Part of a small language model's weights: a variant of Muon for these matrices.
Each number is 128 + 32 x the weight over its row's rms, rounded and kept within 0 to 255. Layers, rows and columns count from 0. Numbers have three digits each. The size before them is the row's rms in percent of the matrix's.

# layer 5 attention value, 640x640, rms 0.038, rows 172-212, columns 160-319
108:176076097151088176213103109132175137147203160121146121088149140113106074131180169121091115147190119098118066134104139126134125147140150140152099151132156170174163149110174060104206126137104075156148098130120146083093164078127136165151142159144089152159090115160153127135075147098159106091089100124119127169099117142144120136100144146095125117092093117200185105182090134106123162067059093163120113118118132127133143170105144119126131057116077132139115118103161148149159114138115113
112:106154166125140152052184116130131112132141161132100097175100111077117126100107154141135140126087090182128114037098117121126131177096071131104126105106083134080132186094083078119161153154138060100157168120141138130057133155114146148166126177133092092111119123112066121180156110131096133085117071110175161109146155111105142117160137069121115159128121171109098124143193111138071225150098097136091108128155109104162092134188104142093110124153119117120132116099136174140127110174161135
110:151121165149137130117168179087113141164084124116132181182107155081134065132066120079128088114160150183099155146115090176148115118132087154093148129133168104190138157104088171116138131147153184130158084128115141126073166160143116123100150169068076077140160119136087150108127106148138145087074097131159096115131121107103089141122143119054118116097183125098182150150172189166107111079148078091084157053144124125118184121099116150215151150059116103186096147169167119160153105114129092
112:065128103173177124162138139157133159122166128139092069114090121122137172150117119149121105161148168101101148062152114184120130125106078111104188123106124079137118129141111117098213137150096124138088055145136137128102094103148154086087136106097115108144148165141089144073159118115106146121191142152099131042106101089134136130137066105120119138186116117116122112129151163139084142154126108093156083172159067102127126159108092099136111160158120187102155174115154116070075131128109155
109:029139168141157162163145138145140136163147109093146144137122127143085116179144158135184083093060129188125123144116168139129133147085142112151144137152103136152102090052106137105097107132133122129144150143141153128122124112105115122092081155064130102136158175072159113134106114182111115093147150138120093134180150156098113086117170135131124150157082103150144109088172083163100126161087081153181090096187144046083097103086124101099132162082149115106137138137128147146146144153118110
111:155115162123102104165129164144047168166086162148104104158138191170126139128129142103127118083117138127078105136086163183127164113108124171130140137126114159150138126121154134162121142057131072164069126092129148160123168104061144137100142151100113169122150079086098109152100149112187075090163138169054117142130114154157132150069188080105074126139162157169105138150114139105093081130164133186099156192135024105056140091132166089157093146120159144086073144120167110109175088152118147
113:105140161126129064120150121111114127055091118173163145134174161004154105151096119162086123153098164099113124073136175135088156123095114110101118127148116118162063176200090088109106103076170151086111153044105063176228147147112133148148144108110149089143127163150193137162151118175100131094151117138144092173136119110103149137160103126140109124147118133095195056081118150108114071130107145169129210137136127119140149145147157081102109181163101162092151106160097201160103138123167103
113:100138167127092154150148180088116144120156089090157125153097103131165163204097115118113043174142113102148084159105175072180085151116105132177129105112109130116093133139177107155129131154173009136103131122139115180101098137076128113106098144121115067105102075134143139155081167083090165139150157159091140134148160088095096159124145172178124076141114119062157079066133138169127135188115084107143129113162110140166142091162118090143066196191103138146130084100110128143146164139127142
115:117079139095116125103158117069115123161147178106184146103093112140193128167170094118106145136076102103122103120128159133160166139113122114159158167163151144088205116129068107120160130102120119139127144112155132141116170108116100063140142173158162125126127187113095126124111128065085113139163146129160164112117155104140150112131178159145146132190146157136117139142117099094162128196135102040154125115121128091136136093162103149213198088198107124100136179117122120047141141157140131
113:209118127149108108100113141060165105131079126136143122142149134149148190102169152112191117127112090122126110136155126129133115064204112143170173132102111122114154122169100121092150157117101130114092197193034149110139126161109145034138175138144123195152076121197101165114120125135148156128086127151184085145129106200100166138170171128105096131077147092127107091159153114108112105104117159135151137147094183139117111120118121104135106155094095130121152142113139112126152081090171155
112:161210107095101103136124134090104183128110150160125171135158127107147119131148171158120081150120145087125122169151140109113190074144047099140091134144145101077161128132118102157124184118082181156095129137085135134083170101132099135188116152136121184111126137123164148095104074083186175155123103108113087123171119129113156208129130135150177089159192141158131115124137121156145100103138139057128095143126125148040084174109101108102103127104120110090063132115111126057182173157128167
111:073112046106102145126152121131141105084085161136149159173132178080133106164181124074159112077100135072140109167096160147133111082084114146126128000201159173144146149093156132127065133156160138140105167066123139109157088100177079135151126138074127155128148160123157092177132111129160145090126126119101159168072141131108130141095111088114080124112117171094147178126135150157119188142137089075134074118162147161135131148110100071089121154162155129154110207064141126141149140053163137
110:189118127119142122135124116126182112161136085090109082121085141153099141064021134121145183079175179099134097108098121108148158118087175105191098128107055080137082111093150110122078081114108120131141149135147096118048165093137132178140130101080097135159142161118141138044168077111139113155142072117145141141175102133167097156134131105224155083130146149175103045124126151126152099108117096077138124124098088148096170150175158065131142148139125129144173148177141145125129213141123131
112:130169128122111137130136118126135097105108115143136132105163161150107143093128158123129077117102122115122116167111189094098163144136129115097113120108180163136131118180102131120105082131115174104171109085083104136085162121096136093113111159094094120171103135164044122108117119077093123065135084237138151136141109114078122103139121096152129105147108134173110161105163121133121207091146148113131130178097120137131096083144117119089116151121190145075109119114095153101126100159128174
111:149082135137114117122105137159152104104146147141109129138117114107138159078119156180127064156120114149176148117131148128138125118099151135193118118140139103190108131168096086055127078145096138078086146149091164140192131110101118155093107129111085151102128147132120091133116104103149085153117121114188156110123093114160098103056132135085116157142124141220149068139098143140153094168186119160147130142145150106058108144155115091108086129106135116087119115082125128112151131091141110
113:152111131138106136113174102058237158067083123143110171161081102158088144113247155148169090151101135136175187089143080110151153122181169144115161097094111150146123168119136118111108145162191164120164109152137144132113115165132171060150159146101153081146096130088134100145120081145160107148198162183192143180154170167132151159150154158125170122186130120193131164153137140161127097099112108035075156106138124106105141131118102119118119166174178106142152127127122103142133139121075112
111:128113099163044112142173091134151114137109107099129143189130161134141224062093155094129129147107143132144108124171132125126159133099090087118131163144097099193180150143116153110093113122086131187179099151142120171240183091100113159141131102113116166152105157147133136149099164086140149136158166143152086099134166124081161134079082129138087153144058108117092139090185130105136139101163119181178127161077077091148096124091180089143145095120158068168129162218138132141096130152132175
110:208091139137148121113110145117123100137163109147148200159172166156101076102146170090151118084131126125165054127185112120128119103099152120142099168108139122076147178138105145154109069149153098164114114085073107173097104165121152128110134151104160151201104183071096106107119202116106087091119135137151142100194137155108116116123100153078112143094126138138132076131139133094105172113154101196173052198141108086135164132150123132142130164189170146093133178147092130138154075104108146
110:138104147120088099090072108127130151149148098110090120137113110154110110148185171106107127123121106106114141129141108103164089169163092163116087129145126077128123108071099125122116071140118150109147086162151125109119096122100135124151152115189157134139136111107078129069122178106131125082101151137132091042118093084131136102105155150037162120107176132170092104164179088114108113100109191080175132156133132087204134157142106114145109134090138127153095161144124131101141166101124200
113:164130106108127045075100211090105086107148130128102162162118128153138125083077111098119126071093154104107148134091129135108091119143090143097090180099146146213164075151133160092115115122116094145111156115096145148137128065088143137163120101102100039113110203136127151159160158183131149152156057114196196168139119129192138197117122136145092156139117117078085156080164137162103159221096136144129163146135164132121122114136162110128143110124098145187139110133138141119100092139162144
097:116127142147162075171153095153078107127086156150159128163189084115126121076168129154141159115180158072085132130149138115180097099153123117172161123074142116145150134107138118171131150070147103104083136068119106185129083101198115109145154119158115123142145134155115155158076080122136154161092161112167182114178147102125135120178090120048106136129137154177120205157176132172183097067137118129132160140145106150106151141111069123130120141078167152175127147121153144152113117147079179
099:094090130124110185147161144157062171047091085135129148147090133123115118123141079085104152139146103101111097099083070090166151114101179078134113111147127154136113121171140108133111126098069104090151063135134105097123081143160163111092104092131156105145113103144142119179069085098088181112121075151117116171151152071115125133141162135152122178179044064168166085109127171133188110126104108102091126166167148081137112108097124089139108136116120150154158094101118064186172117171174099
101:137119103128139083124117111165109096083061102138081147203115107162164158167091161104135083131073176077161108100167158147148108193147121092139128153146147046162142103137154117111173080207097050070175102110107150125112108145084095146084142177161145182135122108184110119096096117146212185134088107154137109155150119143109132096136141194140088148161070178199142070122149177144099138091103089092098136084121128120092132126136103148069148136139181125141123180113113106108174135146107138
096:082128111125109139096151137139093159059141125113147193123164136127147130124112129051143151108137142148123071112145211158130182107110112117169137189148142138129127141165105107102119156138103144129154155141124096158137113138142140172094117129143079110115157135130086137171074082121174177042135075100141103083107164109102143122154100139153137183117115109159074152126086151179123127138114064141127129104115172105175126088140181120160134096181149145121128129152150156132137116121089141
098:079153107112086154150185128133185167136122082183132103124103161078065073161148158175212157136084105074130103142073066150080090081104093102113154166177119088108107089084094156150150178141191154154145151106106126097108115138120152134165110112061142093105107127110185116148159079181150118135135169118135062167181139109130112141052084145157191103077093087075114130120125162148108161131139115161106209074102102162163113157141134153110060113094131148118138146123128125183111090170157145
096:058166130208097093157032101096119094120115166107192082099128120100104142125098161110153079150159095167155113141177149170175166096117079111093190202069095131140112116114123119150120097205108150168101106130125140102139135148114115156149113169148082137115123171077154194094171139130110106161140130071113101157115192116155120103202102140076150079085138150051140103062168121185104113146135144128142047144159112127156090152078133100128150133113117054099142112114094164159096115098120156
102:132133145173109198142146120078108100146165131093100151184134127096131168152144184161150127086096095137155159150184125147102111142197118124169131156076111164168130171110137157123146155145126155107135118114101103120145060053153118104124178142125079135066094192112082125131139154094119132074196148127133108121104162101126206183165135140135153113114132118149140201100135174153079155173154147136175117101183092113143108101120103079119138074090111142169178154118128093189100141127166171
102:159139121086127219124107113130121168096136186094096113177103154167152173156097140146119161138143181098086111134109145107146077151131111160094116125111175154074128137160131095093125186161092134114142092104109162134139151170164130123119124130110158129102158134125185130130109152088142106177132097214128170111109185076125090134164093143177150146141105149152127127193083128170162191079110114154146119158136108090131134120118099130170085075135123157159115189144131106142214143125130150
097:146093171092179166104151106135123124087161117123131170137117114132175178131165073074160137146147111110078129144153078109164112077135155138148118185115141140080131163186114167113118154122127097135152184152194142121087117162204169078185149200102167118149133109175142164155152139141156073101137154122130146097129135191110110136142062096061096153105058124165109091142086102139148091130099145185096137180150124103097093123045095152150101139149119121136076167125124155116136118145074100
102:122086105136131136101194136135145109113158130123158046129156094128148117107080168138102155126136078210102120106130106115154159113109160139099138111123108096084115174107130129123103115135208095171092094112085154162141135144134111101128113161142131128099142149126103174099096140165137088109105066082115146182155090131145094154111130131101173122108141095097065142153182114087121116108166102187089165071159126108111134109176150155141114173101136120133172104131136140106155129163117136
094:131115106139117218138135153165137136077148105156150096126129145136140143210132134155131126087098089134164140132062169091140145112196070135141123144104112054144180151138173173051129158145137137069131159106152159066067158104111123137204138089148139153096098111074188108136125114155112098136078169105116141195125179184175092098117154134129086074128148138107207136099153134132142106127176101083115098154174115122024059130123085127095064082132106078070190125089119074063124118081129114
101:089137110136116112117161114157189115190118141185133075110101147155169063129145115155151152125116104162130189068143116134122146104127145124118125074147116141152113106119163125142170171063114121155159129090116144142118178165136147142131116059114163088150165135140088104143147124178105140167113150101123100143141129147154112149132173160161151124118173054160097066136154158119140146069085119112138167107126120162093118119121073110132121141149119170116130117088129154093076175134134160
105:088128177104177116111104078108197093113098115077094060129115107102109175084097168121133143164130135129156159112181175100147111136156072140138072088094107122141168127151080143075120133094161090130127108106158069145104135149136150054114155099093115144076117204158068152094142152120113170142120162124148121122116124124191145095150146095155080148129137138079137121104160138145176125126165145157147080134121163167139129073130166113119069097109143183161139149142152149118090160095123134
095:065079201131128109104096088135114136142119082154098151113121088126125164147077094171172114119120145166202154118130091111149123153186172103144183131096103141125118098097127122113146082185115124078114121154112153136189091079142099082113123099092077090138158156139134108098127140156131114137148093156172109115141157073147102182123159191139166110107125133162141148139106144136080143130101094114143109110135132141131145105070090141108141105162123115185131122131127150212053127136111146
095:104053143118133156151100131118168084169079126166067070073076148120143130166158154169124127110167143069131086158167104166122155136123140165078135120181203097145140103140127059085115134113126080129064113048156060094157134101152073091104137177141098133097162164095153091156144088089198148196135094123111093174137138128049094095117118113129149132153165146138123166151145080113155128093168103133142123114098124116181161106074140156130082093155102168177086152123176157136103154135126143
098:118148154160129107093130120132042075120183154163104151130132079135108074102111195119126095160134164148170102165108149165132097154142176084169085066080157109151144135191149175096167097168143117100166118146162100095123116068097167087127189144109147129158109106170144150146180160137164135134117186135094071185103165098156106083149128077147074159113178164125115182110123137114109137058153191130152143142184167159128127119181078135079164156134109070095120120108134157101113159171162125
095:125210175105184137134097129092087098098082164121164189107039118145128145131099102117132200089120137191094110170157123185135170100162155125128143152104113148099160119167144112180116107115146160127110129162109143117162156093130131130160135146110084156149183134171107136097203144097133192084141140165152172128118113098066101104184116102123145117135082118119116103099066145120176114149085134162099079149155122137114075106068117096147149083156145103127120092101182102167073073139122091
100:105068136113170089140137142153122183105103116113122092109090143069151181147108179115156159055167149118180120082118147128141145130110180154073135132080113148155181084160136086078104078121159104140139117125173162094121127143176129140108152169137076150117131120162110068117182152106148163128169159091138109136124205089113123154138083123118151110168134058125122138126058156119186135121153179220054196117149158149160106147151141108118113128142149135130115096130157181145064160153100161
095:125110099158167149200148150125099170113079108133145109149145162157131088112115136099174175105123128079072135147105133193081100163098230127089141132133100135133142148106166066079126144135114130144127120093101121123083180103207160112151148158121163159110135093156079095127184152151070196195124128143136119146153102156134158186163125150133094143062103129107072143108128157149078113164094131165194147114140124177134101109144143144095094105184130115152109099150132133088153116138086113
103:189177142095137140127160135160119129127113145162150099148064115145161129130150191139169104106118133142147074057135183134125141139178065099144133083244143130152125087156077127139084089067147125155090110122126101109134085178170111101118059133115115125172077146151091148148107102140167166112146126104119131174133153117130100137099151123108102184126116142156097171116146061131199089146207142093170161157175147124199212139186136164112135151072157125102088159127120135120110160122112077
092:086111133179090099158114142090126119093142142136061155137132083062196095119194097169071106152159142158158090137149159132105087126150068160102157072125161180112176151162074102117196108106161129158177124160124124158129128120158084217154192124139160120187106125082108151201125160114114088101094140191156142112097157136119205145081139086140103061148133130154161087130138181160130102091124102136112130173085123092159096119138148173101139117135188181124111088103102136095070129110161087